Part of a small language model's weights.
Size: width 256, 2 heads of 128, 16M parameters.
Architecture: rotary positions, tied embeddings, attention and MLP in parallel.
Training: a variant of Adam for these matrices, 7520 steps.
Each number is 128 + 24 x the weight over the matrix's rms, rounded and kept within 0 to 255. Layers, rows and columns count from 0. Numbers have three digits each.

# layer 8 MLP up, 1024x256, rms 0.0977, rows 630-648, columns 0-255
085186068097112157116154131119116115095099121119101113173115192131106095145152153128107136111143173131152156169109157107123125117104139132113129148131139168111176121113074166107128075114139147192118103140149108097147149149122075095172131118113166129125148148147115137096113150126107096166148138136083111078134157118088130097117157156152096139116173149133145122148162155129153142137140117123116089143128163136126134108144136108095113145113110095156140172134127097135097180104117153115139089157141141117112139142128143130123144120117116131110110160132130111107140092125129124134178130140119146132114147094116117143093164146119150171135141118108136128080096108108119149110150115163121129123138097118054145138149140117112083129113117116058138113138129149112129174145137166
115170123129131097126126140112095117139164118141126146104157122100115105118122121156131156146095104142117107147125137169111151115131149127146099128116140126094139149155100115145147165108134146130128117096156114157131121106156155115083081099197109140171116146136132134108147148138137139120113126137122100137113116092084109106092146122147140133115139070159149110110119135123130118115121100147143145119110126089099124176083137148135102138137104111136083165125106108136134115138121161144117128144130145108137158140144118127114117117154119124130146121161144168109141137148107089078106128144143150144130176160133114142120132102158111133108160114129105107127142162133132134144130116131140148139107122152118149133136128144136129123078100129166148106147126118112128135120151133
181136148096140096134113136117139156117169154124141162160093104103123136095161137132106105117119117143105155114083085123110119107135090110129121070122107123106134095117135113111112144106124127079113128117132125120138145111170115110119120140108113110154144130096125161117168146120139154150163136135112126105107134100103111101141079157108072157185137139151150138137178109116128081178114141165091141136128128154151131160088137094129116148096138167120129085132141141166132136138119109140084116123126093148108160119108118157108142137160100146164106139123129156128169154163114136120144106102102120158116122138132117121160137120173110135136144164118136115172140145129135132099135135150099137134125121101103137149100099158140145102116141163169149119107096109127133114105096182
114075161117163102123098143154113090142132108164113121106083114147103154108111116068152089143118164135133122160150147131103178127114141082082110187109127120117159137135156098140116150139149123147139106118114137121125101170164143144155189108122075168077146095104117116152101093149105132123169135139147140118126116112148143150116109164074092120121098149147138141154103113132141141137118142139146089141156130159147160075151223149136124123130157106136107128135126159104124105104146118166084101148131148126111159112138127100110134127124164140136157162106090136104126130145135143103133112120126119126081130111133130131109132143140125136102165156125130097143146093139140114092120149134152114096120147125141079137088114124117096129100133125106143083114117183123148148160132111
093123146161132117106152121153171100116166137166140097043134136086140175120097106115142121079102147143128120196120101125085133099097144128155140169139156201143123117141136148104114153112102140129124151110155113162130152113143114133095122166106133118099136129090093117144112163149132144121143132117133154160163124105100131093154140067131124116146103099139156093128125088127102036115107154137112125112158211118145116133112142140137123133110150154139109094130104133144137147128103132146132129128134137134118127110144173145099100129099116128156151112158139140127107129122104138120167123129116142180162123133147115108118092112100139114106103122110152138166098156135095102142144097090111127163087114150124102096138140115126151127149124119115148188119151160133138122140072113
111108153157127148110178170125140141146165114118130125127117172135131163127126079124102158125123160115100105151166117128126139118136177177110149147095116121119097126153103146183077095166080175153093111157164161160124119146150106088120092095114124090180127128101154132080099170136175143154128131097155131119133139122102133086123137149117169148095120092137108118100103088109125152103095096141115107111164141102125131148140104128118178114127146131107157097135121113142171116111096153112154160154114116128090165135142103130117092089126119134154119141162128106153131078131128119068175141129132079122087118108135094065136147162110167151138140148122126133133103121118123160184118124123135118155126111146145103112110126112131122190117113131128053100124102138154142153075112157
147115136111133147156137156093081116123192098114089108139118162100129130099124129112116107066123157102122130132108120074135160122143135122100122162134125119123150165145120110104125116101110112134144120122122149137127124166115144113130097138151095152104087123126107147102166136143123097129143085114140141100162137112156170124154104119126164117135151130121141138176153155126143132139121103131092128104096086129170184114151136107115148149141135123121124078133113098123129159134113124140106158128092117161115137124089173130150073087144136159107177140118121160144127134116147126129123076143126143158178157147133121135124162156114134125132161127122136143190129136133140136135132113126101137158113178127133148142104125156143099179136121138102069119116118133148112122110148120
103171143154167122082134120145146152146121153110154133162156103119139124152138133143143102127143123124136075078146142122142110146127128066106155151126123127144083126134102086137109151101118114154127127109138131086129142143140097092138147149133154172110163154133114116108157135098151124100088119144118104098131107076041161097125136093098136122140137155115104144156121147111119147102154152112138128120126093149114142138166120165120139113155152112127134129117123134151121166144127099088121140104131124149162148167115146098132153118154145119118115147149142135139128092145094122123102119117149057110137127113150126125186140180154181107117106146140109079113124092176141127145103159084123139149140105104125123135117124106163150136106152143138134165139162079111098110134107098
140163103107150113132158131133099164161135136128089109111100115138119105123157173134095122123137120083161127166132143156140128146149122194133095191166140131106165089124116161098149135131168118132134128131076154111136150116132141105146120116150155123155098140104122128104107100135102116092093104149111133076165097082149143099120156110125165132086122131117125084112110153085150150128115124131129163156153117099070107146100134122113127121111094097105096141151180131152145122129142089115137111129134136172103120126157131095125101148161123112125127132153133127145157104126157125128133107160075145127198156142111138155109091156148157170122129136146146120134125178119081111115103153146126168102137110211149134133113118061129111137114149130151144105140098123145127117111130123
098086157121134146120158150127105079129120150155127135161157128163171179108105128136136079127131126145107164109119085130112142130094139105126153075130109123127134111179156169134149154128135117136132136197138183083112146068118135149122130115109150121142126096132151143181137109110101134088099155110090149111112150131111095144114122117141108115103125080135137161096155127154162121117141119139055145107110135144141086144093145131131119154105149123111139099133133130121176151155087139068112114122139146178110158130124128127145117136159132139160117098119140137129074160133142100109119141080129147148162129143096152139154086128093138089108154135133126128114128152113115115091092132137154121111159135158151143106126163139156133130127114081152115125148160136117094166117084140
164098113120125107156133146124135124120093116142135141108144145118123143107126110154117153147138152125140127099110138124108167074149122097093129133122111144127113122130153119116119128113073136128103135143142106143139128149106160115151109123140112144126118114158163116133120115143132116097159147128143157106124180117162127083119125117120135108098130109107163116139122113128156082113136131130146134111103114141139116123121130129170172150133176103109140128105120134092156134153098109173173151131124167156187105124108091107091153076119164148143117129137134126126143121119150084154131099166138117165145107163146098145105149115132143125110150159133129111158151146134136097134120080111127143143108140126101122152115127132093159127108102128127112109175094093150120105138130071
123124152167134119100137154138140096156147099110090134102136154100116138130094087127067144123161086132079107121127126088159143047104134160144178079133127128102133091113178176123142169095105131132139106140123146091135115136106168155083105129125098120090133148170149110158139130153132129152114123216180128091161120137083126103125138125102141123114127116142135117132136123130134136126108101123113149112167084142120151076176128145122131110127110155125123089141165092163147110103085165142133105132128161138116124103138121106149119130097100124168153099114105155135166123134136141100092130150154118156122115128132130123191140148101147104135176129170133144096141168100112122172149128125113126122085150114126169148065102156082125160082137127113141104143159064101128134136120146
156145150101102143152124100136159129062115159131138134145077153155095099151129151122125108110125157148115082130126119143121103163158128103111099160122114133141100128125068157140089121132105131121169160073092139118137111075121116131119167093130097149146151105101112110148123125138166152118128099119097135153091121143126127136122145101129125130112150132152145123105178172132103124170165130154148107141116136109122166076128127207131142109128118105145112148104199123126069136100138142134136132146100136101169113148138140113074147156169103148125092142147148126136149118114144152155122133139144137119108118113117132104114153122112103120095080137113132108134114152084115131118150123118086139107172116119163082127120110098158169118164152180149173096140117122158136124113121122
197182166138132104175094133176146152142079117098115137129102167161116159165162171110131138137161078145135072144127157179168152102163119155156113139091148097130149153150119118103137118193064144127100133169079116128110103123145120098150109119132137136158122139062134155174118119096148083133115146100182156114113141096108098087134124114134091117124134112118121098103104060140146070124111175170156136152121125127111130160136130186152116116157134127129133137111135127125137133144113141119176134156113112120188135120152116117171145090134111098157101134123118091120139137112110164142153099082135102059134123143107141155108186126120141167071113133092119136143116132105136141092141099099130122110120092123135164157137151093148150165143116139119165105128094133127123095116141107
142141140110092137133117160113107149113148161154081125171155079129149116122092086115094065124133091122080149116114139132122098153140184119125124146167133146131176126139146114135104142143083142154083118163093132112143110098135149203083094130139120135096119100169142089092107158125137155110121127127093139130141083171120139115115105100108128160154131115169135140143127102137166140125131096069097146127108115142104157091110186112135148158126131133114148145103109159138130122138126131171098103156097148153142146087102199114168162138132133137103129153161134118174109133157152118134171102149129121100173146153102153137079115127059071105145115119155135173134124147144123105108114148134113160140145162143101113138122114115117089111109113123150167120143091120128070129114103162
132115130148112128091099120092142195162120131141136124137180090118070113147153125112124143143119144159128085097104091137142141132165129143146103135157104097103132131135114133136143155158121082124158153124129139096129113157111141162147105137135186087132162141153168129130132163109155160126099116133121062161084132105129120130128115136114145165109119079118124135121173165109095104133162107149112145127115096102167146135134111154127137145112126115116115160151158130137145125152113144112133148131115135142122129126094131164148101101148130070138134132143138119110107093189101091120124125167110144116152106166100102147127089146111084147137136093147123118138173168111124138125087090145108155144116142097155155132112103127105111137088148170165139135169116144108141094072103135
150101121136097130117104098128136166096135156116135138107090168129143156097130101121131132112124121115141141099131138141102140142115141115114180108173143113100120142133111125080147059103149144116145127134118088116160123145110162165107121117145124116129119158140120140074144119136154106092055087106094141105184108127119142108131105172139129147108138114106156132119144154142121141116134091104102160133104108113136105112140134111096158120142132148155107131132120122109147146147151128102132061107133127129166135109098146130139133112169123126139126128136154127143125101111156130138111134102129157126134137131126165155150079098118116135128130113174140131090110103166134128115176139120068163134155144125187124130183115111109110106144076110161133149121167148119123147108128131
157123120153140122150145116121149167099134167128159148104089127139088115159100181106115100194118135170117142112150089121111137109144133165117095109133084124100108116120079138147134135118145084111127123124123130114143148154100132155168128091164155100128141094100146157122143148150154141142107136102141168170123135129134097094118165141115115144122070132084109110143132136088120123099138126079139137116108147107154098147176100164144158095117105154119110163151084134121126052123129104121098108088128159100107145132116138154137108152097132125168118134128160131141146119125119167072104096131081148097121162107140160106154121125166098132140171161124114170149127097111145121134158129118138152124101149166151099118185132132103139115111124126128140147094121168129134101136146143
113104143126120150120132147089094100135108184121160124120140120095129175144106157163114141082050108139124102082113137130092149105105118112115136162103119157145151111145140150141115152119119125048128124137154149135135145122122144160136155145131109097052116085149114149117098136136138142130154118114155149136135126108123123130114094114143155109162110162168136082139088130139118100158142142153111121155153137141125124156123146136110125076096136140136124106151122118116174113170137096109139107118086152138110143158103145128151114086148179122173124146126117095110084140113106149115146102175150135096135142140101096118090145126122167151116137144152108161138136141110093170116119128148097116104167154106129147108139118109130139123126138145140119140142121115118140085155137103
# layer 8 MLP down (transposed), 1024x256, rms 0.0924, rows 630-647, columns 0-255
111116108128135151120142101127159137134139143139157140099101094138173163111173129127068148142134125145196110131110154139182145161147167134158165135129075144086108127139078116122138098088105115134111152142103121179114125144110137103106164143128109148140127165091095150139117142124112116125129141135134185160136131125086109102102116116102100159099125105161091116139124128123125147152150126115124068140149129100108087101105126128125133168119130104131109137098115143147104184132114113117154105138122173130092133148151139144123127113163088141105116168074130067125167124093107115121092119138124140099116117111146128146171122125165091103153099100164133142109110152129145141129124172150168198153082121099115132128144138132132115102140132160118144158151179096154114130081140122
135115158151152137116131136159146113174102115128182133111100107112139159099179171099125121134073116154130130115132126105110111136135125124131123090132151117134132171152134152132117151149086165131119154125124118157136146113092121109127155127155108138131100156146134119155109123193093142135119122154068105114128116151140146141164126139086128119190132105153154143142124120116155136123119119110131116145122152109133123096162158132128136132132106129154156145137159106108105110136120113186151086102114152132141117085120108123134163111115160104112136101102080157164104142122123142112131128098110122108117104161123156148125117118101141145119172109123119097141132126120132108145154097119108157132107126131113145170157098104086154113098091151152114130093164094120099105156139109
184154150165148135142149134126109172128096123122151114129125119169137148122135132124111124146131127170130100102138152113121132177110141115079136131095122135154124127085091135153134105113107097110114139161087105099086134099132155093100162166102142156142098120114134106116072126163101153137129161132138094159133174114107151137153072123108148135101125177150137131171135135106097105122091162126143098106125097123158165123127108075111169120117133126116148117121152109134141146129148130180136134127187114146132119143163126125125093160124113173124119107097117156107113123125126144111172120056137180125168167131145130141129133118080086114146108091084113135127141125113161136144146128130128119147129116144088102114105135114126161103133137099147105105172109133142115146112175083
119106089098147103107132090135093118106136113113154120141126151146140104120144113115129132121113136132087119138133111111162135133169120096123143121112118140139150148102157093166135167158159130160132124128087162127137116147114094122129167115081116127112142140119125108101110108145092142129106105131159128090136146117117117130167140141133129170180105175146102143155125119150128097114118148139111122121202144126141116150143133161163126128071129105094153081147114102140163117140105126152129101124139143124160108152130158148122094095071133117126107121130143122140187119123135125147140063137113155135135126113129163112096132133138132147119095151119125126116114071115152199120150113137120133136138175129131174115091084146165115099134127162136152125097130154154140137104176115
091102167120126118135105143128118107088159097131146104146134079171159107122188128140132110119103161112106107085097090152129102130113156167100143107154119145087103143086173110135155112119116132165132127169155146116020159095119105123175133133145147115138139110150142132131109085108154117141180151132151136120114129119084133089079093111127137158152117144127052118120135180096124134136105123106129144136147151140099131088139140111137121092118110143127114167134102131164124143129117104161160151168108120149146127093127137133107128128117154151114124153147118121129113112165171107092143162168140096114126134141146137131121169108117155116117158164105098146139104123137112126133146145110093136095119173106084134168145141137114137136143135151107093164118100107102133155133132104
119115141125151118179113101119094108126139107100123125169122174104125128125096197137108138096169156116153104124149104134156108099147162142119102099146127121128122152138099082135128172143127170144095135127182132147131144129133137150137145138154131077106133149098111099081149120138140176191157077107124177123130151143124167096114124155095148132130139127204153134176131114110122089143129147135155092139123210145132101183118148128101148136101148115133133122081110145176121086158169143117103125148144136105103197112132101137128164143162116120140108149112070132102141133123146130103120111137104120188134097129097102087104122111115127090142154088102120109118122105106135129143138116108162126073135130132108138094086121168137121091108150158134155122058124112134087095151091141
172185165163115151066134119125144140127097148108140156138124094070117106161115107142134133118151102141106153109149128137137112115108143115154129136122155123147095135135100103143103121139127142088164115123114109088099094112139130104155174087088139134119146107168142166126110136109101130127118113123132128108124088167129123121111153120133126124112133119139117131134088111119107115121158108139119112131104164116155126114145098152148145159148143092137181155125087118123154118176105138082147148133105163114126130077098107084136146122137171138101121127142149114144131147145129118080131157126172130095110117150108134151135128177090111109135106133127116166123121152142107109128114156122113135136141089122111142156152145131157160128159109088120110146143122157087152127146180143
116123141158084112107102135165127120144158123173111130128172105137133112147114127120135135132109099073106153128155084131126119131130147096146129139128122167106169154170150141102107154148131113139172144143161106124048178117149153169128132097124130113161127112153138102119148135165127157107102104097149121104138136092138115090123136148137121135131114121112143123109122161085104125124138137133126130186110102114134128125141143081151107126115140109104152139096098127134130104109118130144139144084107143107145152126099091147139146167096153149101103103132145130113141121114116112106178117103132081138132146111165103184145164149144120120104112152127148149117140124164130125160094186100090137104153097129131107117092112168130153094139137092156141094171145087149161128101151110
126139116119160142143151138124096142102173105152104141132113122120133113162127128124168100130137096130136075158128135147098115168113137152138135163134141139132158161144148139110126106123109066114130154115154133168163149115097163087158140073147145072150104111081153102052130121090107112132117124133118142112142112136127137120156101089149138131100117120130112095109149144120148125109137142131128111169114139123073121153104148099145120111124128122122146171088165100124150172125166103139074132168122109115176120115117124124106102129135099123117119148153138150183113096099148137098126162112096141134162108138129125160071144119158164155109135137133123091142120126097101117121107147134121131127138154162142143113114128121129126135098162112183176139134123124112141119076136115
122162126117168120167102143129110104115148130159113154123152129126159113097112115123157136141103127144098132126118149123187103118085126163118123115130136094164111140129100194102127052139112135107097152126123125154224151129133101108130127116127124124158136083097131118128129076081112144105126145109130144122114130109102113130100134140103136071137115165147102118126150117142103147123187147108159095130104145146126121132145107149087128153140124137162121150118116124161164128134130129145142109097143059172159113097155126147177120143165124097138141130133129154133138145162105118048142161119131146113144097164096121151128119098105158138136148091122150113097121133133106106126164162151084199144094107128114157138134143150114117133112121114123113142117119143150102101099112128
151113085131145092136138111126126175162123127112106096149131156116080108098156111158160144150116087102130106085105148131122080117164157134123123102096148140149120159135141115129078101127108092085138114109126151124170110117147147152103135131153119144131114144092112115151123087093136124129115112133142116126099145136164101111149137134076121149150103134153166176112142117108136126140143126102157132127113080141143178126115176110100151167133130162123116165152090120170179070126147127154141158144151128112140118129164138067120146110132119111136140126173144137138138109140128111109102128139126132127157103106146137168125108120121125126144119118115155137131134159118162164147141139133114159137142136132093107138130085108146144116117125073103099096143112176108106127118145147
141138120130134105147104111156108128129175154158140147138137130151153144119134116131126122173133101131124145124137143156139136143141133156146151149091136140086121145133150115110104176100123181163129152139098108142036157118103190107119117131107122143138121141127106090153166132105108162123072114136119142115133126134108156145134119132119142097137138076081151120113099123112118163120120109134149138152143106113114145143131106100134143098132157152120142143130120157125122143097096126107149122150164124119137107092150115133136124139156125117113128126146147155121116124103109123116089128088129117127149148139124137108134134154123080126146120111117084162139138155122145095145110119106115128134127142095120123128089105183113124125116102109135150125121146086118115132140144150
147108098145097094151163132151178114127115117123100110116127102114105144155155158160157121133155129163111168172131143140125116123176106135143149123129098124098123100128130107128144103155157050170116131119118118116217157072165123096112129155114143128170110138121115090067111092078120129114114131170128124160131112133116130149148121111144078129115135169121151140136088109121115118129109101096155107151160136132105115124132131176110125153159133130100118132110129112138151109117072163144132118116162106124108111129137171084137075182114073104151130146118113133136093105118141119142079127150118134158089133154160123172137131095138111191142129118134115142164135154145093100098131131130110110124112102143102097136140102146109121151113102166169140096128137118132133139113167126
098100083157107098158094121132120127118124131099117097113149154138084145129129140130141114113088116169099143143135163147126145099085128118099127148145151136127146150122130163140157173127148152135134132171119141079119120081148110126150131125109130150184113104145102088074100118132127122144155175109181096139123118129100084138134167109134133130180127122121111131129097101137120162135184135164138183150103158118153109158122155133117089126110100111139165140093134133100092128139065087075129170127083135094190152106087166181122148096119149134145133152138126082103102161113140148142111103132076094117103150138148115134134138128121157111115120166140095082136144105142131152083124142121130119102132093142130141136160120128149128149181151119144163122152088148117127128122128111
098119147130084135103124187126085160140156122129111146162113077123083143124140100109136116141109095131096137117134176134163131102146106118142138113113117118129134137101171160087128144153104091138114138136118123115068144151131153133138128120144098153180105166044130112126083137171102117149119133148092142077155098098103147130153123130130136132122107092106139106145141134133109114165152113126177118112077116121072119132146113097161142152155145159133095104105138138136117130154136171102137104151162161111107138098109182134080176139144090154092142168170125144105130125103161118142171137102128156140102113149142111124130149137148131097096147118072146110117139158110152157135142129119136129088150159129130055095092149141140108107142166097114160093094159154170121184116120177
135120169109090107109138098123110084106125169130117159109108102176125107108148180123143106097104170147116099120098080123139136125093121143120165089144135148157131159129165102135148158154112117122116148158092123123107150058100106123141147088168137134160142161094153155130090139160154088101123123170156178108093091121085154120102119129104118095119129092126118118133129089142139074167148159094167126156076100128110095154146132129161124140114136126121076142129107122145104125156092168106135130168153080111131109129189140071116145143140133099125088142151126119140154114135120120158140146130144125130170117117125105135156173155086134129140167107123092145139138094144138161115140101134142149144159136172118102137096128094096114134119169134110149120124132133118108137144136130
160093128148120142119166111146070138115132111130126135112140143122123108147117153129129127155153127094129136109144178098097066087106115117112134092123137139140062149135149126115108128118125134088105142168138121139155116113111144125151110071152107163149144150085173104116120125118149125132109129147122122146098112142136150114131163135129096133128132122107115106147175148141172132149133130128155114163110073153105128141154150108137151118113159106096114173154138152149137068118120133162098145169150093110166161141132133102072141100139136125096149121135101166152142161114151106112143117129116152096112122172169108127117150089098133133149119130158153136151120148116147121073140136118112116147094138208133108097107123147147143101102116084120110118131116148165142134136101110
130121134113082101116123155104121159148133130134169156139124128099092161132121099101121112139071085153178131144131131121118109121104143148156082142147158134130133153082148124109149101098130131140141105159102116144197164098145146115140083114127139134132158159127148105110133100165176158101147131133144155152094112174096105110131075099094123123090121144166142117141122121158157101172153129184125138127092111170142152132144162101102133069164161089093083088099136083156093119145095147174119133111128120157092107147165115099135145124152136182132105156170146124161121133141149118151091104187145178117118119113128090114096102119142138149080142101133093106171116133130137127103095122115098144101083142135157103144142118118123123138104135136135135112125122124098131134172148104
# layer 8 MLP gate, 1024x256, rms 0.0953, rows 631-648, columns 0-255
138103111090136129176120109138136081126112168123126100104161145137138163118101149126119150122116160117124142108141097119154140082141156107130148110125109120076139150142124119142113112087116135136164177150140152102112117122109143170121138122121142116119115111156137144128143119123113135150106143117137163165144075135145104111150111115124105135104096159079128148129118119155139107139153099141139128116111100163144123162116134150126166121113160122134089123145126148179139134132122133119119124157145091085117128122148142180158095167149156147138088132123111138159219133154133151137147140162094091120129109148067113110140079169134134110134112089082125122123136138075148092135139121111099149106127146094122148101116101122165128099108168132109135123101142136113162143124132104
150120147137148084126120106153098094151170141182137170092155099148113125140122119137123149143068109093165137144148094191154162111089156159134113120112123096146136105150134147133101103144164145130113117138104124143113080121091120129148146137097099118124154096148090146131137148154122138107132118170120148110112113111099106116117204148181118113102106094126134115083139145162130100171132150154112135154147140115128091130121146147154133121139103095095134110107099158116128123146110149128134086122113145171072158100093159148114130098120127142166147112100130118135123142109116124128143128139163180130179117145111158122109151132119120147115111178128103172154133137118068184102127091112116109098159118152151117141132122124114115120104124156106140054102120125144147135140154145
139154119156153131133128155142112116102166154101106178162160102106125122101121105132149136162140178109131164140133134112105130133112146111151096133124095120126130117142101138123132093100154115116162154103137085119129138146104153110105111122158124141129122126196127148144131137149153127114128188118114130137124145128108161145132098118103131100120133160117122135089134151142075122144115137144125130132084138087103117128136089104149136156142134124160089185079101114101136129089149107111107070100126136122110176131126088140145153169137119139150095076161088103079143137176115083101174155131121141155110140151122110128137114117155115116124109167135100089090080147166062153119124134092140128114134114132139119119159108103132117141145114138149167155159126161137133129149153148
138148094100124135134139116163123145122116125133157126115136146198149140114102139141100139159114103144160180124154136138197169090104108161131123114136154105145077133159073136138139126099078109142165128154109153128095130148111118109142160102133151135143121119135085146153119095111158140165088137131144139095139108131124097127120134123152158139138148114109098154102166078161122144131136087130115134118095124138167088137099137145138135096120115118078115124136144116137122125122143160115109119158150157143072163155131122100106132168138103149132120136128132092141185108071126131137117136125117151159141125144107109103107130108123123112131120125178125095108122091148091146098107091127113162129152128111168102106146126080167145098162118143154137085113104138113101132137152149
139157114142121133126124112122116128116127101151103182134155088117162120182122151132163100107142126102191098158166138167116145117120143140170158111104170153138115127102138102143146131097163107096178091109124089100112118129130092105126109122131159131130123098191113148108124144163102159118089125128125107097157132107139130117145165158115115111108176070111128093132098110098133115125156110094140127162125118084129096130097133160129097117092130128136133112116141155141142095117134150093097161156133160133179137155137116093097107151151129111094116142105159134115076145120154163185151127105147146117139173122146198126134150152110070139132136090104148134092129143095098137092113134128102129115125120151108110128154132136092120116119104104111147129169115129159120084194100152
129127120106132133120114145136135154115168137088090122135109129177122150139138149136100152128110148122151154147123093138142118118121163096145127072083113110108139122171126102120112144121132137144152132144140178129130129140142147142139150095144108134161143144130142114154107161141161130108099101137142124149116125112135141104155150093106142135124148103142133112102135141167119133139156135081151104119113136091147127145162112127132175095084109141144119130134117104140160115182143098113104121121104186096139141126087159119130178108094120144108086109118139138100161125169143164156115157132107157114100115085116132146117136142118125117150084119116090065105094147112133127096116144173106097128139116134127143091107133157127162075117108149128092157111187135135133107115119109
116127136156127147162110173135138093111145118122081150186138135141115145096067108070097142082122127112106161146135128127146099076195136140140088132116135125111102130180192132096102115156092148184138116122163146118102121132132127123118126142125124102129120094133144136173168086141111137110102121093160108124157144155171134121127100115106078145121166147107083108142132117115114115125136137143114107126145139127104110153145159130133129135163132138106112154085126118083142122131161107160142110101100122157139125123141145134151154126144115186127153142144083125124121147099094129110132112121101107129044113124158116124097140134135122136133117149134110116138148135108146130128120155142132133072153153162086126108150147093143129095138139152148116120123087183142170127132158169
146159129125121095160113165162109124158132125119123160123098111165115179126104161119128125159117131106168146117113109135097093102096146146140137168135110122120150096146188122126132114117176135119112137150144115097106108158132126083133126121155125152116132130131121120142146114131124125122100080167117154122205114154155127111164133084108161090070143130096143108108122133127138152109101115096112139152144130110112136148141110117164127140147124104127127124126118135095129117125112112127117107130122142164092164121152118105156157132166142117121125099130121127138225138133168149131125095146128160110150105125110149142110072133125112135137162142097081139102112130155121101081090097121178152098129121138114138103142144076183116119117150114137161113170110097142151156107125143
107132120135106140159130193146138136134147125122185117148136163194150131126099088136151088165143142114136162124123081086172162120088126128141103130109102136156155137133101159181129100111103154159133139095152150141084109087150183115119129100101154099165131099138125123124104169125080163083107115105115162136110126122107129127151139120144088112108146113145114163139139063164091135116123185122114109086112130142157094156158157133132130139155154118105100138104099161097145131140113140134113130154136130133144134109105142117115134108151132129173114127097124066126097170137180116130099076143113160137137130121082121116135147146105098107159139110110098110134085116124077100127133118123143167088146137158141173068160134152164124145132105155151110109145170139100116153146114132
148145172132131116110123155139136114122184145131090148142126159141110137144102131123127148173110194082133132106167106139098112140117177163162143096115121068123141141099092141143093110134107121149108126119123105127114109123116170115157120125108130105097128118165157129174099094139107147091078119127089180107163139132131118118159124132125083142140141151091150151117169129132128117136182131137146085122102129143146140110107155117139166111139135123143127133117096167145155140110140133108112131117131146127145139128127111115092138136100122143098077129106145157107147136093117124135163122115140117142138092130119136152113093098094153162135132123114125092129087122154135110154112057164128105158151128130101159109105123087169134141126092093166100078147123157125144132155147157
107162119097134142146139110141117109099099091118138142113137137136154114133122153113183145111125162099151160154149113169115116129127144142117134118098103116102117099140145117129141097191151143123126157117137110124111152115131084116117102115187136129142132127114129094138143097155131131131119139148129126106129101141124093100132146129124129126114169110099126130090082073111151118060143113126121142103137170106124094167118134140148099118126148089123106131116142123107104125095119144109143139151118118162102141152117168143122145162157122151136125121128089130154166135124160150148106097133115140128120121052108148130118123151137145128123107158055129081102150146156150145107117115105146179124121103170143119123175139097102144099140109140134147149189146151131156103143150133
121152143129138137158120170152141099077122134143106150113103192160130119114111110169119156086090139113131122116115099173125179123109130111114149131128136121122115144152123113112125116139102156121162122095128149111111090118120123103130132123112154173125165105140141146173127146128137149143104128099183175130165153119168098100119135149106131091115136066093124130109099102165086131186102111121127132126115122120163111156118111139116150115109112104145121168138083113142156158093117121145146103155067119145199135132143120134137142149128130148162105091148133106137122145123140132125148125092076141152144123139080172120098146146119120111104114149105103103131107139144144176144152116144122138128135086106149118116150104095111143133127163111119147134145124117150160088142145144
114121130113118123115135162146101127109173153148134161102138089137201096128125122174126111112152168128118164158133094156142118153149143142117117090089125151137090104082142138146143123129147100113190142089146131119124106138133130124098161107139120089087190109146112153131142145095127195112120102129121164126084080106134125122130112155102110101104130108135140128158148148143103164139141121134118141120122140124148126130126148163110108112137127110123127169149120129103174112130185143134092087113152119120096120138120177122103137191132094136136106103156133135126118128136120116117114104153124126140094107073115161101117100155126085157171068101111150104114119132160154107138140095143084134128111139132137124140131119140106150107096142159120133125136158136131209142187076136
102116115125121173087091120143144099105148147145150104129137138139126133153107147132133128127118118152163110106098121106088166109082107138120141101109089152109125130104153143133162100114137146092123128117178192105119116122094129089101109111152132102128138123115123109171163110096162172107158117120160143123117164128121109122149157119122131105134121128102134150126132113132099142156149150113130153139133081123164083125149103146179091126115107136092101101125082168112135112132177128166111118128123151150116125149113148128136158168126176131128060130130139108112103202145149115139155132119076172145068111146091131133102083120055113161143122115091101130154147157164144140123118135085133180169126129104111116124126136124137096152110124146120137114160143107110182143154126136
121114083077141138135091156122098116107132141140155121107124156183143112151125114152179135122103128151150152145105107152134079141114105100137070117126140124153130101148172154144136119144120150140128132085162124127106086114075119160151154117113177130133103100147123157122119164100132138133103143100167197160146155130150126114140106116149080130108115085125162136171142173141115127163151165130095123145111105149175145140112105140143098131130092064131109181091130146096147151107146125126166075152123123123145093118101137116096147165132168147136124139096123165109119180099117126148151119128189138125115148160099142121108131138165094170095093101125106112123159105099136126092119101117138098139116133137081072153088147144119138128100132106154087096108093139148166135130102134
126159170131140134119143099110126116071154119152098115094180125107098119118082129110162105202124115074130134149130133106105148122122124142159187093140132112140132127117169122185129116086136128096092124126137172137114133117152110104105100135094122144158116099101120141104138121115172179134134097150138163134139144167107085106083126174150144115147147099117129145132138096117125132143136088137111143140110146141142163100139142133171100144122160102080135113124146134137150107134140110126081126157131131158150121164125154135131121124129203140094112124125139149131103190131104134119152101111124144124104138124096162107139133130060126135167139100078121137120119162170138132105141149102124176153161126165128116142140133116130122127121128132082139150113126134123128124134110138
133105153146126169129149103106101124162159133143120132121135118109122138109082127126139126126132152135159130108141098097121132094066135143101133112123123135137149103134169120102129134117161105079130104095180143109123124150141136139117089110141109113106131116167081112131114186117188136135148150141111151108168145130077103108134099123112090128129120127119147151127158139136113146151152132107095079136129196111169122084192129144143137081115144128137113143112116136107147117157129121114104111134101124105153116081170124200133099205153157149137089123145113091039132166161150122128136110150077137130109126089113157143108125158094122080120129105101130142120149132113122177150194104129130186098078094137148121168124121120138114111120146152120146147158106078109163139194104142
150145099133132128139068153116125123180172106086158134105127144118108120141097119124151114154173140106173155138123152119128138114115134168125174130147133127126134130107121141131139103119115126142100121130175151085114132117125172126089094106134099104135131138107088114127124139135085148134109100138140097132143129129149145111130158139098144133104150117079138155136121120094123135109117117097128179129120106120125131153115132166128119124159096121105114163120134153119104107147197104134082099119150128119145151134103081168148147201172101126091138105134129103115126091112175153124132120097109142136169134160130171136112122089107090122114137117140129118114151127153137095136115141124145153109135120124150152148168110107124126147158109131134155146125103131081145164129106130